config = dict(
    vocab_size=32000,
    activation='tanh_gelu',
    positions='learned',
    bias='all',
    lr=0.00362,
    beta1=0.95,
    decay_fraction=0.862,
    batch_tokens=[65536, 131072, 196608],
    doc_mask=True,
    dataset='wikipedia_en',
)
Each number is 128 + 32 x the weight over its row's rms, rounded and kept within 0 to 255. Layers, rows and columns count from 0. Numbers have three digits each. The size before them is the row's rms in percent of the matrix's.

# layer 6 MLP down (transposed), 1536x384, rms 0.0996, rows 1284-1338, columns 256-383
086:192142125087168125155179180191125169129145129083053134130093097166136072115127134120132171119134109181115100097129170129088103176104185081212107108173173147148128117167128159104112140184145146124161155140135097147118123100120119154184131125140150113053160087162126135118117184188067115090145084124136147104135115160157127179149125200160139028121111176140056125145098100119121166107154
092:147140159133102126118161109092129183071135141123157080149120107082157109089135140113109116137138061116159103132132074128103138076121109117150133117078144123130136063106091059100065114138132108155141149121199127151126110127140129064123148081170133145113161078130163150103066149110112119089128131186151113141112142092146153138109125091063135035124098125135117051145038147160132139060114
101:115128118144118144117109156121145071189112093124106090119132138108170181127118160084144159168134161215124131114062162139131130087112182109123166086139119147160166159184070110159148067172182145059054139136165170074074161146106207162135149129114153162108134181109097098148126130141065130150131094106114121192125245130143155117174121132110105132142123111127149144145125118153139157126141
104:160123128139125116141204073102130103156149097151135142116099148190162174133108123103155125111084088144084122172135145203128153106178188114123094169132163132161161077098115146109144089131128132123091165133174134169133101131098146095140086039141179141136095177115117177167109133127166141123138104173117111115142188089125123092136137153110084104142176157129075151137065145110115133126184
100:100079139088151124194132146113080070098089154155099171151142105140144122114140141116139104186095126208076144205131138156137087107178145097129112175064145103149107179116145116114096138130111083126174162175110116074080110072154123149147109157160134116089114081147106064167079129104104100133107181138099110124159157082113137120162130134138182151066065144126170105098080105072162046143099
101:133101110123100105055105166114165116116140112120146097138122105154115099105115144104163143150054162160082140172130158108150138149094120101131111099194168135113095137132132129140083159138158113164154112165169107093152152118132109174084136097082082152086185146095136107129121149126142119079076093096085137125126155131122118119097104183162134130100090078100079068147102179135083124103150
087:147102131182105183098105119091109112173172073151133105147088122131130069137116098120075130149157091120108131089091070177136106184108168105160125118095147098206126177076138071095096136125117103148089107103104103071184116194134115086156143162145140125076165128146139137138180118130120157135135174169139128100139153137127062099072167102137112123125103104127131172151183108110142081147113
101:134096140136140100203094085104138144166173148116080131138119140068134124130120131139149085140187102157126096109129111099129082156141085123076119165127148127063160145136160148095166186108116158127162097077129126095140109055118105106104167118113112129103196128096117141209139072154111082126114096095072163128079087111130141131085091174127103100091100195176198129119097108105137097125144
106:125101120133096119170123121094118137142144121120091177171180149180163112164166121150128128140139124126085111137088142064120154235150140141106107098137181161121113118170108151148121175149152122117092086130184143060138084171173107126112148118041107112168161160124118139116196138143106128102145138060107186128087144124108132164133118165109140173090067156091146121163119160144151157104100
095:119166085086093072136174096168159093127149125087153146124112163135101157103133090062116099119176121128130110156073121113101116119144136135083148140135117120108166187097113067141160164148137086076095183105081077124144184136109100170122173147088134135127141110146160146137156150100174097140211127093192103111109155183071100162107112120125139097152110138116176121103164174110115061130146
091:119133168145107079138187150088123179123075067152136135131112149124122174113078117125136154156167144105169119101101064121097134108145113157122162114167077094132110163157115091119132107169108079131134116117158122124156152082124124145102121071098143162119115108112140118139105146066137193117132161125128126107132097081186072130091181093198108155125138174098078120136152038111127087106124
111:155149080132116114109105127169112157095108093187107066124150129122106136116141033070086197125109155140155079144089103142063173109157149154060140138093146127195111067100107114121094127122175153149142132119121164113081174172128143161145148123154127170123111132152122109109162112137103132164101155147133125114072126153131048093112129179126138090172102132074168122199103115131135133144130
106:167129146141171086166114092159105175124094147140098146107133178062144163143103124171126109169085091078121163144120126139115120154173154094093085164181217078173143126092143185127120136152108075156120087187160141121198153157110135112098102132065140132132183110138157171097142129122176150135133134076162140103137210126127112132131130122187132077125082132121129072099173068113076114070110
101:157151105124153119095142094112129148055101117099094160120049143099109169088174186106090073074078143090126160083164147130052105148128121088147155124131145132069163182131085125180129170116164183160108111128154164082097123080174166118203136078118117124168133145116097116126091094177129134112118127137123022122117109118161151170082144109108122138127163117111166156164127175130143057153137
093:098138148163127046130097140140134111168101121145168131143150162157101217125190134152122190125139105150157182101144144125143159132117111109162119172118122074145142114093124095180103092111211140070143094081118179111129089128141112121108170136166092105100115059066163093179086159132114143170107131063149099161160132117164094093125149127183108080135168161184138106181113113098120088139123
094:137030158183092091115110097115108176101103127137138126112111129109143150165067164104123092097112130135173154060135099120112154161167059117173193081143170111140141121129116130122159113164150114198093108146106160136119089102142166081179143074116074081167133152140144118126145138099119148185125162174115148103139080185118141104153174160102132049092123074091126148170145085068131123144141
105:114078149136116160114167154150082133132099096145126100081131115184123123157122136139058091103156105114052177152145071102103124126137137141121164126178142118163154202147157124158178157118160154141122112046155123143154116139147128127138117127151131164117123150138149097091123116058141119136107155079188087153155160167119175100144146084156162073206209091126138101173217132114180188160128
104:133091141095169117078124113193096159060106106155105142088192161125173157142080103143103150155087128100184143143126176173117156109111156147109096176115155097140190112130133138162149082145081118139117124196137108110141117143102123154133166132136135100114085081208088130151077134153147146100066115092069098135163142129188127110111151104152116119072107097139114126107166065159132174099170
106:135125164085097141135125133108114164130225139124146167127089136106128108149133163054119087091147093103125134121144112138123177092120158139121175155131189149135125159146131112147126167168089144131153068138094096154128150153114086201118144139109162106108143156162139075148095124124094114142185123029118145086083146090059129113107070132107132089120091189115132091130102110051142153133087
102:143238073107129087119169118136131121117100151152050122173119181208111077170087156136139107146137160070089054201129128093105144117149094158091116098101148104114157029124126174132152118126152150114092134056065143107163153119109095100126146129112131082137090113159185153093089140137100125138158073098110139175109137178084113130118088073173118127117109059207122118110079115092127133111136
095:095114131068083177095138157134148137094092078125067213161147126135187128127121090123159153117154149112117155185112082106040160092103149085136119213113145063133059078053248171155120115104118103185106131138065179129131165083151140090112060179157101139082077125157184074107139127142173171134137089184134162141125112147149172156154119133135100141160116106129152160104122145119113162129118
105:122078116081107147117116130120095126188115151181141010151134133147134186092146188070109117136074100134119144134068142125157097147140151136174192181079137134108107152139086133148135169152171096097132124084163085163090156128190091145148119147181100132137107138172122194170124117111139135087132203066162211114140120172112145123124173169167140105125170150117086135110125123136137115086158
100:083132103113153078118134104125138160148157148150178140118123140130089124109121057126141082137129116110112149088122194124120114162139122122114042141090098163121182113164108087105130110161090191119115127170086107117104196180135093088156150083139152147136087148090105102130141073178127064107149093094178105175121127149116095101158160132158025127195158155120152134132141096117153154151197
094:087152114134145166158109076092133129122180134111155146121108136130081024113099179088115122129103162141131153111137127074070116168096081133143168070119204111184109106148143106126082126081165130137124113149180118113117160113088162106130096113159118155116145125127149179149149121069132139163097099141175146101159109119159094126091144162116079156083159146163176132109148150152050165127105
102:117106105128129072182072153126117125197099165102149096121069136079103063065128155123072097130100175118130151110161097116171152095134153146160060161119138101083114090173151175111096117140113131154174152105161136166121148132139160157140140102117097177093030150156126110130130117134087111043168192113104136055101126091151095129127094111116136186139160129198143150089162114139157180089120
116:111107089082134067077180144133136106108178069137153132137130149149132097123162119115094111112072111111158079109111112111119184125144105142151156126143101079130126126162110137151142104120090162181066083101109177198095123137123143099131130135200157190160146126148113129051111138134146126109120129128117093106138134113143133109095162150149156104116130066139122106088131136150203098153115
100:109210096159152162158110147095116106110160091137124117137122155135125090080154165163080151128126125096098099084152153144201111129094092134173084171142145168110156137082058149076139169105124129091103136117121069091161153130160063110177169076137089082114140143134114157097082075130138147060172155124113070188127138078068145129092142147161093174108071129146133133132128123204086112108084
093:125193120145184101142144104136118190124138071144091152057143115146169152138096104067134130122148135146133119109160161140074107097111123152078087142137171163111179144134152124084087128102122133137127136093127108092125122115133166152206121063141135117090111099101151118120084105146120145092139127136071141118110109113086141108161144125091089108123169186110094162145127103213156099137140
103:135092177086114106139121108170106127072128076168067137097109132102106150092098135104110132113148122131149147156174151162127201143151128109115076120141105104137132220098120094146113113121159134123146073143135154102142166151085171075090089072083120174099120152146144113128059136123180096183158078181142115139122149182197102121142140172062119151158144089095155054173108141175155160088142
098:133151130146092130210117084099165161149165076128051105164096179124116150138091118212144129087111125163177199119150115100115138124084081079134150170103137150112096140127168118103187088091124048143133204143105148160108155167124151132109093112198140185095165031118115109144131169140113133159088110041134172096102148124126060072082081192133136139087102096130115122137097169147149159158123
105:140186094152159142123133113104065148078091074126120123132061058064139151059102112133108149171120116121106146068165140110115125150125135114115162074118079098127080134134151176128128106143112071176148121116120141088090111175093078107099093169173122066100095101136104071125102121159111124068142182164129130148127100122142068157110150131165116071098155101083127127130137145144072116164149
118:154145060106079101148080099143132157083101113104152155110158189113097079120178106108111143138153116124117137115146095172073085115107107147137135110105128098149156147152106108160133129166109080072144149104085099163122142096090119100166139105199123111093088130210154151156086132128131146071130158119134105146158174144128107148077171101205078129090084198101164168126093143079153138133121
106:153128150134128116127101156065120117141093158099085105166171071109113120172139156133122105141056204069068188132131122150101082114168090116149146111092128180148102097181102114145148073122174115165153124177123142146093145060168167116102178150122085102085158127172079121173140135118106135056127155145141103038105150116135156123172106091109110110077101116123086198133127113128171133111172
102:101104107102097140111220063104130145145134165145137127089148121155139082135101172123146070144095114183164135084154156149097154196090093112131145068113095071129140084080160104191123153107153095129121026152135164075151131062099091139116183081153158176139131113148137070127090130177177080109126116101135148102157129164107150115184159137102136145171124116095173085152122164179150130077108
105:133141129130107155153129130120134105136126121135104102114151156087155141095120138140122122159123075102146164126161110162079184103082132172134060167142054175117119147229144141193141167117155112138145132162135165144114134051143111110148137100146113122120167090143099128120101134177162129074132121114152122143112083094133136165102097122117185166142127118147132110122064186156159064069200
101:121152113089156113126138147108166100103097060118140174175124127174142134093104164155170087094147192117118138133174052162149106086140137170151174179110134112146163041114147138172129101127147124203130119135176144167148199127153146113130110127129106128114119144074120148115109137097163147180095141097176124155142133097147144152155180139184155184150134140080084104082120136065165130154081
114:164101103075159133200139112140051099111078063211086144077093111161147142172130128180151138140114080157135159117107123122062129108166188140138076163118155131178127150135119125079168103091155182165051133089146200110114177109102130087136115111114140105104147067134148160100133129140115190144145130131116133153120124156141174069114159087143143097129126117058106104156098133128126109064111
117:140130144098063129098097169136100134077092160098171142141127140091210105202154088074081109153133143147077153159099113159108164119129135115110136147121089096109185115142120195149168083151114100149141143056121160122154143116106190129140081119140114129133081079164147042111107130095152130127081160133181148139103109119171205084127145076154082113132094149110158162140063093084112136161100
106:103148124120091163096113094097132161100139058164172163154122084097182146090139131140113104123178115095062126100079145159147115134101077158098099094143178111164134118136125103183079166091135158143138075104112132122192121159108100105103113083153090106128150150123147112129135181099088123127131169219156143132129144146108155170129127106100113141130124154134121119134143111114078157119125
100:125126190145087125116112117092173142120102079140173151143075136129170104133100064107163173108168171140154129104142153100118182222137122141113152159116139158114084079097167136109088073117143154118095091118070160133102157101122097121118067148136146108142147139124134090107110133123099136110152131073041122142129099104115080135120140143109099178127102099143124121089170157100153127163194
102:142077190128138093143100131141080139155145140153104147113152154184064105129131087118165141140087123149102219158159149075132084068102134122154128120113090033170139124130076092117137128156138139147137107157154130092104083117135175128099111134128108112102128116146142094104184099154132128137100110108134111171182052170115118085092156114116095127143079111125169109073098082124125148161128
100:132104134185156100163092101086146125115132129115082129092144138118130108065137123116130205137081166074146102163231139197086196056156112135145154127181113124151130114117101152144168101183085116156153117106185168094089183108092090130114148161088121056071140141097093133111139114079161128141093175199032108130088126172113143090116134114166147101129107139107124114131115106126177128108098
091:085180145142082138164122119127129140138108116154084143094162126102111125122104095074162078112114168108150126089143117118094120123116126082183172098129172086117153119169094140085118088153111035100156146122152143139132142126087114144118152086190043140135140065189094132170144081131110121095098139118150213137069132127111095155157150110158126126143091137104094215102098135052143139122151
101:161141147178111131171109195119139170092125128170104152066160149128086079155113079128106123153186150070134149139146153042137159125125104104124103103080143133119163113108142115129105136091129136067123140122158124075093134115082139105167181129130120129096148146095054200097154101076136217125121163176088104140162146139085098152148111101087182077181157174209171120144141079088114087203131
094:156124099150173146177123139128106150175146161113134141124102134102134071114114091115096096142081172168138189134123144119091097089166105127148175154163135080150127138146178074106120072132085129155092130066157125104132113165155110146173173138095150136137123153136121149157147164085094088120117115116122119173122111149113147166127189116129153036151086140156119176078111178096141133134127
099:132139165116114106153143146115149056132087114122175078141113084139114101152160125106192115119121097136076107132087143120168109099087132167112150163154178144140126132103152101104091175117118117089163153131072153146072114123172104185145164167076079106146173091122152082158098105139094085142120124127169130081126101148115139163151117119086146098136081154046158136102139109126146143141128
113:125105129152125065145142096133222127160103120162130063138141092115113136080127082119165176103135179104075094121094131151132093093086086074113186121112156094185226055064112117101097168121167120121129110032117103158159124131135156151124156143090116063108116130132119122137160112125176126183100159168141083141131077134137131157109146175073152179140094124132156141152133116122136151126178
094:141204159154138143149102132159128164102160158191109143099160153136070115139128118129135153175124142104125196145092067127107114140114122137149092130141123155139206115120103104147096153093173093175137163106099086103102117103120154150094105118199117136104130112138148191101119090155156217141160141168154097145125113077111105157120177169149128106137135113152083157107123126110151141152132
094:125189144107163134106143104213105101061141180124135158126132099159128121127131112122091187163121145158128137132163120181142117095085128080177092180097122139139117140175148168150161171132067085078132072134117121160168160096076149188181127077140154035078133115102134069153084158093128077106094160143127084117159095065148124132081158122121112083131141181105131130119145159155103099182140
109:116119117188151125086142110078096081094120161165141112127131139156107165173152110156111091204213141139098109127089123140090092162062119129118162187133154106156116087133106184126112064125115087156127136161134138067201127116118140103164120175104127121091126098209106153165102120111093084107115150144182144141139068101125176113104123167191092149110160116170156121123170077141109147203132
095:133136182127168108100085136116129153076174202109151097063131136136166152102119137214098142134203131120141156096106118161094148099142191080162164136176139146166088162095131141084133112188119126139175162136167177153157129132113144104088167174176121152136164163054115163101122160166154116121140107181110160095156126119141096182111139102152109141150194153162142134128099121123124074135149
097:098135125125164159132159072102151121070110154149122145130136095116159144111105127186115139150120139145090131163132094136074191110120139120187141190084120123069150116130133106125115116069112046156039117078068110223136150117153081145080105181136141160181093095141117121126153100116132133130092165094160080123144142124106185133128153092120080084067203121102155106120127089141105094111130
099:198181152147157116143127145159141115160115085211143135105164110071076057132100087124156110163149138102127184140109124057101114154168119147120155107021125138081112124119125098140134164118125153164076134160147088119205095154120088141135124152052087118114100127117082115116124092090127063170091131151090112124116143123164184144182128178102168133167083105105118105118143129139105057095126
095:146057115092187095079127081145157132105088116156112162128146155052141181149194060129061135127199114153091181137067124153101092118106139083133124130184176116068069109095185140121179035112122044188141140149165126111111110194112175113140138096148103099130124112081130138146093161105177132145125172160116103102151122097130127133133149063160117093088154154112168119099106130110173167134130
103:132141154142088091123111117148177110114104137056103132146139103167142179106125150108139150100064093137109136120201107203123148103156127112110178098154086140115073113118128065137131121205072162127179120166149118121130068168159055163134127093135164139101086126124112120193118084090145133182166106093087047084147137095145084124072182132170096136070146144074143096121160064155164105119034
# layer 6 MLP up, 1536x384, rms 0.11, rows 1285-1338, columns 256-383
087:057165142085124146161147155112177179156147164147165158120139124167097143089124114112138094148117062213106100164157142153200165053173138161067167091103160171110133134084138102110109123111154195147133134198116121129145116114170120132130179144118124076093074145164156112098133071167152145115147100130170079131110125128065113076174110148106075111146109128169058143094176107113090089130151
094:130068111164149160110132143102103095132146139055190134160147129157161128076111105156099149150167103166126104111137183053138136176141140099156171056134113191153050163044108082098096113146127120125175166150162139095159182121114136104073130156094084127154183112091098213110168141153118109136153122164089154189131173134067096098139085101099148136137112150149138093139155072157160133089075
100:094113120084100165063145131141184136138143131177152143088047113185173121118105114138133131136088147096081115112089228155174104160151107091081155133115128092118094129112120134146130129130095116076161151099100171166148196177080154155133121085108091115091089181121071054120145097133113091252164098131175166167135125096102118143094165115110168126145175052127145150164128121119148135123156
095:159128102098100133055156099128128117130123108128144095138103120156108118124092045149158053110148096072125128138123081105105106092110180144110093104151152088092123145043080164094166141115146146074186129098176108129177148105095091130119128180138150107167079114120208127118099184107158117165113104109103108088119088120096106161125094121112097139154097113119090160125131147189100103126129
098:093111115136168154079130101134133191134128065145133135144119100142093103134124119144203141129109113175060083131116140118158165096184095188119110050151108107182089141084089121075112107146172189082135174122141111152180085157133150154132152099161059131134117154142160126171128028135106118135100132169110103082122122072110123110104072102098075103180136115119231088114184135090076110136113
077:131143123101143094150153143158081161127133137184120206149158147099117137087143157106127122088170126102093111105125193131163116129096104132127125136124158150083094064119114189078073171175086174111178182139156155149070110052139185168140198132103092123140093111159103121123096100173191098123164110104110117097113108139182107086176136139150097102135167158132168106083146092090133138052156
106:151097161116118163196151122127134064134115077142121143182110142121112109136108136118192172135107104152101091168055096137104164187154099150155070095109144168159050112134153117127118179085089069131163138089176160095174104154138136106063151179104108115128067155141155159136137120093117169142137152124128093132139098074172157099142168088115151138087148133117131074105126166149132151162023
089:126123108113071130125086079092158156170111159139165139103135158220079132128070104120067149091105142073134120167111160125162123135110118140153099135078096161141168115111168124144157158113093076123104132118103143060168123094172078144159150135129149121056127113134143114100134070203169161125167100118089128202144134152113116127163138076057134136112092136089100131132084119137167142127096
087:138147150124159106147186129138078133106127169173148197135151134139118120101154168123179150173149116179169192120139179117151149169095112171151153146167132150087071064056101065129122128126124131139111151143094127150165187063105148111144117133104146166152137155114112107130176172069157114088185122149161059137133161150160140126098110116136154084143094096161131120128114082161065104152116
095:131121095147148100131155205120123144141176101114167120170057067166097130125176138151098112051123084124170115088169110147116124111073103099096083094144180075107160109112117120118165111083118103124084076168111123160131125112155099059119149135159104119103128150143141115087134171076165139155137100140154134176152176156098122137123120148127121091072120158141142145108113097121135105159142
106:116093103119104156131161123192144109198165138152106113153120132157132099120185100148132186073141149104131105120108160118127089170122155141142148123107153128135086124106166134151150117156119112131110123070141167023102132110067112134084078104085150060123166163090086175115141093180087164124120097135108172110136109126132163164104143126092161156089156150103109146133088105131121144089081
108:089084117130041149148108120168129140124090129077127127124108125041101153126127111197114118111129105126111132139132158127113098144141126164107119095119137133148133102122088117122158111215224156143093162105093150117081223177120165171166155076157152159191156144062140132124085136143118155140148149115148131104122159079095096203089151143182124115178085114128156129123125071085136126111108
106:117132117100147136160131071106171110145106126146113166158176155146175121099158128110150156141138125091164126142128105139081070150157096145155149197095143110144147177201130182099151118180089083116100160069092127096148146089144123150113118146112077129106087163117122163116118116111145124094131149082159155126145056118148092071141163098105146083136115140141096130111178093129223153068151
090:139172081145059145149113145184161128095079139128143126099160118129163149137112149119148138119182131119133090117125141132110109138136124090135122116143205148138150104126150137063077155187058107073166094173147181116082142068110118159082143128141156095111118111148091107138134176106064149129073125075125134122139080093158141164160098084108105116095096141112060146088141105101129124176151
093:102168126107125130069125122109140176122107155121145097103177134051112203109129128118109159151145156119140172170141122191126190095114158152140103131142058163132099099103085141123120148149146157105183157089072154090128105135132154158101130118151176136117136144091155178130122140152107115145098093117108090171128143074150115118107170050118137187160099086118195140184087139121189116087100
104:131150162106165085149121096151053154116121160094155147075090136137205190148108037152160187149135103107134115139111110099092106099169147110092145132121090106124187091137172084130111076118125141100091232076121104113111135123131126162099138090189132119161158106126140153127149135151125118150119099140108127180142147132104163166128105082118115156094094143089095153173092131166174129114120
105:120113051150115138115094105115150084195158139092136146124115157133160119119133166160110121132135094113132108131141107111149147106171080104074150124155115133163127087118138136133168183027097108139170120159117099129104151124099165139100129135152088164129105093102138149127101154095137079094133180112102124152122103084133148144111121088121115129171173188062159102136119112207135098149151
093:134150197139162124109103106096134180143094127046158129137112177107192141162097144097119132143100108137090103118151123137123104152151117142084125078095139133099108151026130109142098147104145149139130136185137130182058082120156104102101226122092166137110164106113113145084173105140152046147072095140132128095132061105102096116117108099137156151151090145098131160151093162090109118098094
094:127123060125130143106191103081086091160058166161098146112063096137106211127067073102120098138107130143094158077118119158167097104079120186140144189144137124074133151119133150143123149145176145097105097107147139106146159086115131074077118114148142111139136121101110095116124142139155119123172094177134155123109151127156201143185145131105125109104148178141126157102142160170099149156120
090:105095102184127173156152099188122083160183122140135101110160109162196071125160189067130177135104094153084121104186147122170158112165106128176137139145154188098116131131147156173138061110117186117110076128086093101144145100107080083122129132115157217113170189142157170109129164118142091086141139104068127104126112095119025149122070138221185155167120178138062107113106088162127228108174
113:118102161135159150097144110118163192193117103121089103092075140113099140134122133073114151093132148147081079119147104095136150162169189173125115094141161063171134111110182152072084152189093150127191098170159118116172083126146084126121079147120112094147123172159130102055124147115124155135102106117139186115123035117158193121092180125182144122134163167113158138184168096223146102094130
095:171138096115132128144153124154123145160065138151177094148102072103105110101131126066123105105155099108138117124157124106183101171079098184101118146127167161171109143124066168126090208164108159083137162120131104109075115112100152142139086105091041096139142040145102098114108085072164163051174120138160075138157131086098073018130163107095135141130130186143121009166101188070092132107126
095:129110114152117111113208117143142072160056146129057142101132115103139161140104080139159133141191116116057121121097103113132121117097130105147120177106066182140138126127163118132122162134145141092123154127137112137102099091108152155131170114114142144130133209128176107085142138122089078099102211071126106064091147142162121105122092078118144137113146183126150146084086170092179167138067
107:097145129102135127131197121183126175044158148133141101120125108126210160154107093104135154135128080135115181167094124132127110160075115104109142164071118154108130112124178110117049180130129141084142115167160132138136104099147143160151086135155117101136171138183057102152173120075142104153145152188147085168152145142063120132095141173092161110110071155133137116100083148121148133185093
118:169137150110169126151068182120144152142066110149153143124147168106127103106136097142136131151092131127146102152178080156102108150170130146142125137118128163102136157092106191170096096130109151138175160056160088123132159151151082142105138113136158129151050110109161115177115124169158124135132142136143087122115084138079086148114140087107168158150159171126209113165117114053052086148148
120:190108113142183118119159109122132122108242147100153164110100160128131112173123073146135150133135096110062125109100133173203171133210086127173121112171151083180162112113120097171147136134181144158184150085112115104078130106120100135147166112101138134125127152124156135127113150151125170153123095094114180156147140114119106106112164104089182129094147136109104125115053135133118110125064
087:144127121102141137095108075146105129137145131115095120131164091128143175063177114092134138105140123135149189155114148215182150114090101149073164185139149077154184103134125170148151063139132101095104134111139130076080130104130153107154101113124097081109117130062121182098099181156094112200121150068182109098130150125102164115147176079087130121167120108057109096124057163145153125106108
096:135112110146126166120147130153142136130190076132119089134131114175099161127092149136201116173112124185120154091139133122134104111143087129122141102070147101134144116101098126099157101113166126113139144186140133117105109068076077131117120171092116039171162152154126176171160108144152087106193147101108126122169126149101129137076144160165154145182131111114133110094088182173098113178130
089:177119110066070184062158117150143111117086139133169116108107098148151128125134190123030163110164085098105144148159121161137119077178126156125093125167147134140116104059125119186177149076121146131125072134179080081089084104083126127122145138159162174146158128107138090140113110098046124138196138087123133103121136146115096118138117107142155134174167110064116129109204188180111157077077
103:180133133148129148116140165108138134113166123148171107107127152061141142126128125050125127093108114152178091153152094083150168115113114128128119167101102109148108140083082125120107099153111107093187187166065104145100102099107085137149178067128118138151122121112173173154150156151122099075124123110095144107103012113122158140093144138137180094181158111085128151137183128126178070102182
105:131161124100098098154090137153135127161146075140078088120105174056120127181135082180143110157166126098143128108131087073144110132081158169167129115139090086218205060107117172137128105172145167129175136166066173179138181109138173141131160105158088150097096133128147111190126143187142126142166104029074116179117114127121111145128109109151069118099086174128126189069163166103145135163145
102:138089173130089093088162100109112130086118101133119157091130118182143136127156116097112095125136086118145136144103122108124106162185181127100186110050076134086080089196096166061117136175123169134170147164122101176107130112181094156112169111185113132157142164133135122172126081117124078076142187102074149125090135121068124159166185107124118112111161153163126166077113145159172145208126
090:150055134123153165125166109124150120122116139134104110128123098102082118165157097088111149193138186081116116156078185191169133082173164112189164101130116167146103132164076138130135110123129124119108057080143163115173105104138144146080182122157157138161134128139127123131146204157131097087171150098147188108144083076150114136101127180122157098148077116170073063094141096117149114129095
098:114088183133163070120107078087101080091104118110152136140186123093126110115187125141059109095108091155102103162064151151192092128175120117131118078149184109144102129074167113129116125210148148117176098072193026109133085123129109100133147108116113093090118113138146115158214119157145166076131101148142138109163139157119110125097144103124142163094151073095180122157125106191133141131177
100:095140177114116114126084098104110141093096102140142146147127093128110088110100109112151140123135060124203188122091145112105113077068156149172131131137148144126120161113157141103124133113104157090097159168153082136143127173138148078111111154141160118182085124142111109084074176103161124113132096153161047145131115175155143093105148119129156127149160131183099152162153141110132102131145
107:171180114095118133111176175151100094146145152117096146107139094152123125127178138152129164156132070182141127123081144103118113086069079123145123176103107128138093130121145177075126180191128137109092133124106194167131162110150162115144165085180142117086160086165049119093187148117077159127188169093087171115128073137247111136093124201149199051186125189112118076114114108088132143099130
113:138139094190091125071123105150125111144176076131137082104239141123174118125090128175145142127091142081110150129166116112091050148132164179136167125148178167090137120092068121113097124055185123053136148140149163126077137125149152132102115141105134165103179152193151122088118121173132162140178059116113095115153155170153100078124109170101075142135097123150135133133101115123105140115125
102:164089237157167130150156058094128114166115140131134123144083135040133083171115030109108155115123108118070167146157140169134109183186072092127118147122109147174162104108120131089077100125129173119071109112065103084102151153127095118067123148093152109134089125101107111131109130137123098110105102093083122085154093101106110106089130123181231091084138130138122167097131152138068118149128
095:123154136130143136115129121164144158112119159131110174123070121096134116172165152148119121134101154183148158082156167140133112132124137125104120119113115129189133101165139198092122151122088116166130100092077124154164130130129110170143070112146096102079177126128110171132137097116105120157089076121117101068086108075130095176152142172137120090175110177171176176170147108133150124144143
098:131110138114054108143182073118175157105144159181166055159106153133169155135120156128128125108097123118171120121102060088098076148228145157120175059184098179107074157097116131166171116098082123128161084080092152076088198103150055161111109134111106119156176154070115159150122183132108144122122110125147111087036114101111114186122123144144186105133113122142107128127146159134040139115151
089:071072161143101114166146132132148157129104139151141133146046152117168157118111140167155170125088127102122083178133194074087172111131128158144098132052180097147122096131098119110125123126110152123124086127083099156159149106119128144145103106142204164068160158037130144125153121111127127127161099111127154141123084091146083083163219181124131103128133151146172175137169168154146165124113
115:155142099132181116107119165143120150098127093127169110152081114120161147101144132151080182098122092133137113159122119146117178094134113162092116118117115097143099108070148123142149121115105208128114133106120088095141145108135132079162141133103195090104140138065119155119155146172088137147142138127157084105201138170156180154108132122085105111131177122116147117135143149124147136099150
092:052124132099121106091124082163130118110064103132126107118161123112137139109165129128124135112099179139177176119155169131116130135124131152138168090131060149129136125116096174049125155158111115144121094081094144063085090134130144156139137143100171129181153219074122101067118114131124129110147132147152165118137148147117083198112081106124174091102101126198159158149143156132148114054066
090:107141106094139168130143120096162146200136165140142142220192154150081136103212188098129118127163154082122136149106151109093128103142172149093098172103107131136132125121088139146123143178119167147121098177146130125152167096137084163150124093127169066176081142117130111138162129106127184101129131220171133149164115175147143091156131081107163140086150150170103120102149100131114128107113
108:121139144177109181149164076189081133096102128097075168042122048089100165114127106138156114125153116073152171082099133152101135132077163067127147127166098206139157146159193138131157110122106121126153099132142124132158110120161123128095204092096171112108137117156083133124101174186150140107141158117150125153172115124161113105203118183084131083116115116184151149130158127155057141122147
108:146154119149124161175126150095141103114176119100149101128120105154119121118071202094122101119107180178133181103159169166076156136145132155138141134080136144183174130121150120081086142158096121119129095155164115144102116115161155085143154054105121111050157141181130167092165110088124131147109087127111077156107030108143085194156129185112062105167159099099041121140144155125136167104119
109:135102087047043087123147105114133030129157152109154098134174114030164122072121162055135107125117150164069146140147147119147115095154130088124124083091195134077113127170209123132138127143075130115144070149150121200081178140125159142065103147133148117168084103069146092178121105148120083151147120143123109111152195095122161102116114145063146133111110139098125116176165080127116122122152
083:134116097098120107114145100118154136144161151203111080117160087124145125103076157111091243167150147090182128146109124144168132184136148129135188165133155095140177145157149155130146088147141131101150111169142176128109126159070139135102181121088084165156163223109096141121146150095121107126167132145149143192101135180141165109103111159072137142142188159081140110125141152128107155201155
122:132141095063166111125101129119109128196089163111144077196126173062131097141148132105131110138156082150101084130169095156096102119099117146117132122171101111107098108121108185084143120140124089144114135160110116076122125089215181137146136111063116076138116135134097101136191135098157126112154144132130122130181100082046101106119110171147178179111108127100155150120146124099109182096121
086:103169178138137113141111042137126123117069108087146119164097105120096082179108129175142117225135071118153118146146119074154152108136110129165125163148205141152109138117097114177122159153129103097138142187124066117139116129199102202200156206116160172154109090157161116137119132136182119092167068173093096106091124130129065118109145126152145208108129179106115152132179129147066157086156
099:119102156103136112159101101113126151105168136115141083117166069129139091181092111089175131139199108136143088065139087085133067219160077022090110140150125139131167166131168089067117134120181176121105131100171100132145145112072147141108119101123101099153123150112160170115115124127121192064151081151147158179110149114145200164105148122124079105150105180141132082148162064139157157126076
094:144142066089125125102120142119041137101110093137135146154144118084170088099122160146126131048086111134077119101110088116180090157152151183135124076169128093136119167155168107141188075222132112128064089164154131139105164100122084146096190112115192126121164157072126092130173111144136119107100170154140137129180103090119141118169083113144164167114229122101102112115149153148156125102090
095:122157121171149143076050159052127121147086089147116107115119147141179128097094173129124107136115104150146127129094115123148165115185182119076132155144116111146105108114175081161111161202129157095131097153118189145108113090149100133155147085145148140185127125133072108076111063138165095158148161067149135106094183197104074104101130141174192064168100100157135100132135090142124111172185
101:169193085107160095121165132085145121154084122174125084123129107154083043200115143154077142144149148135129150158147112140119177093108149134076103132127141091154112108132153177170043137121062100169097092139101129087111106132147073162152107180109143136135169139121091191152091165126140093207083128114133145161145133078148042150095128079175110085152131120103121110104114145147078115105134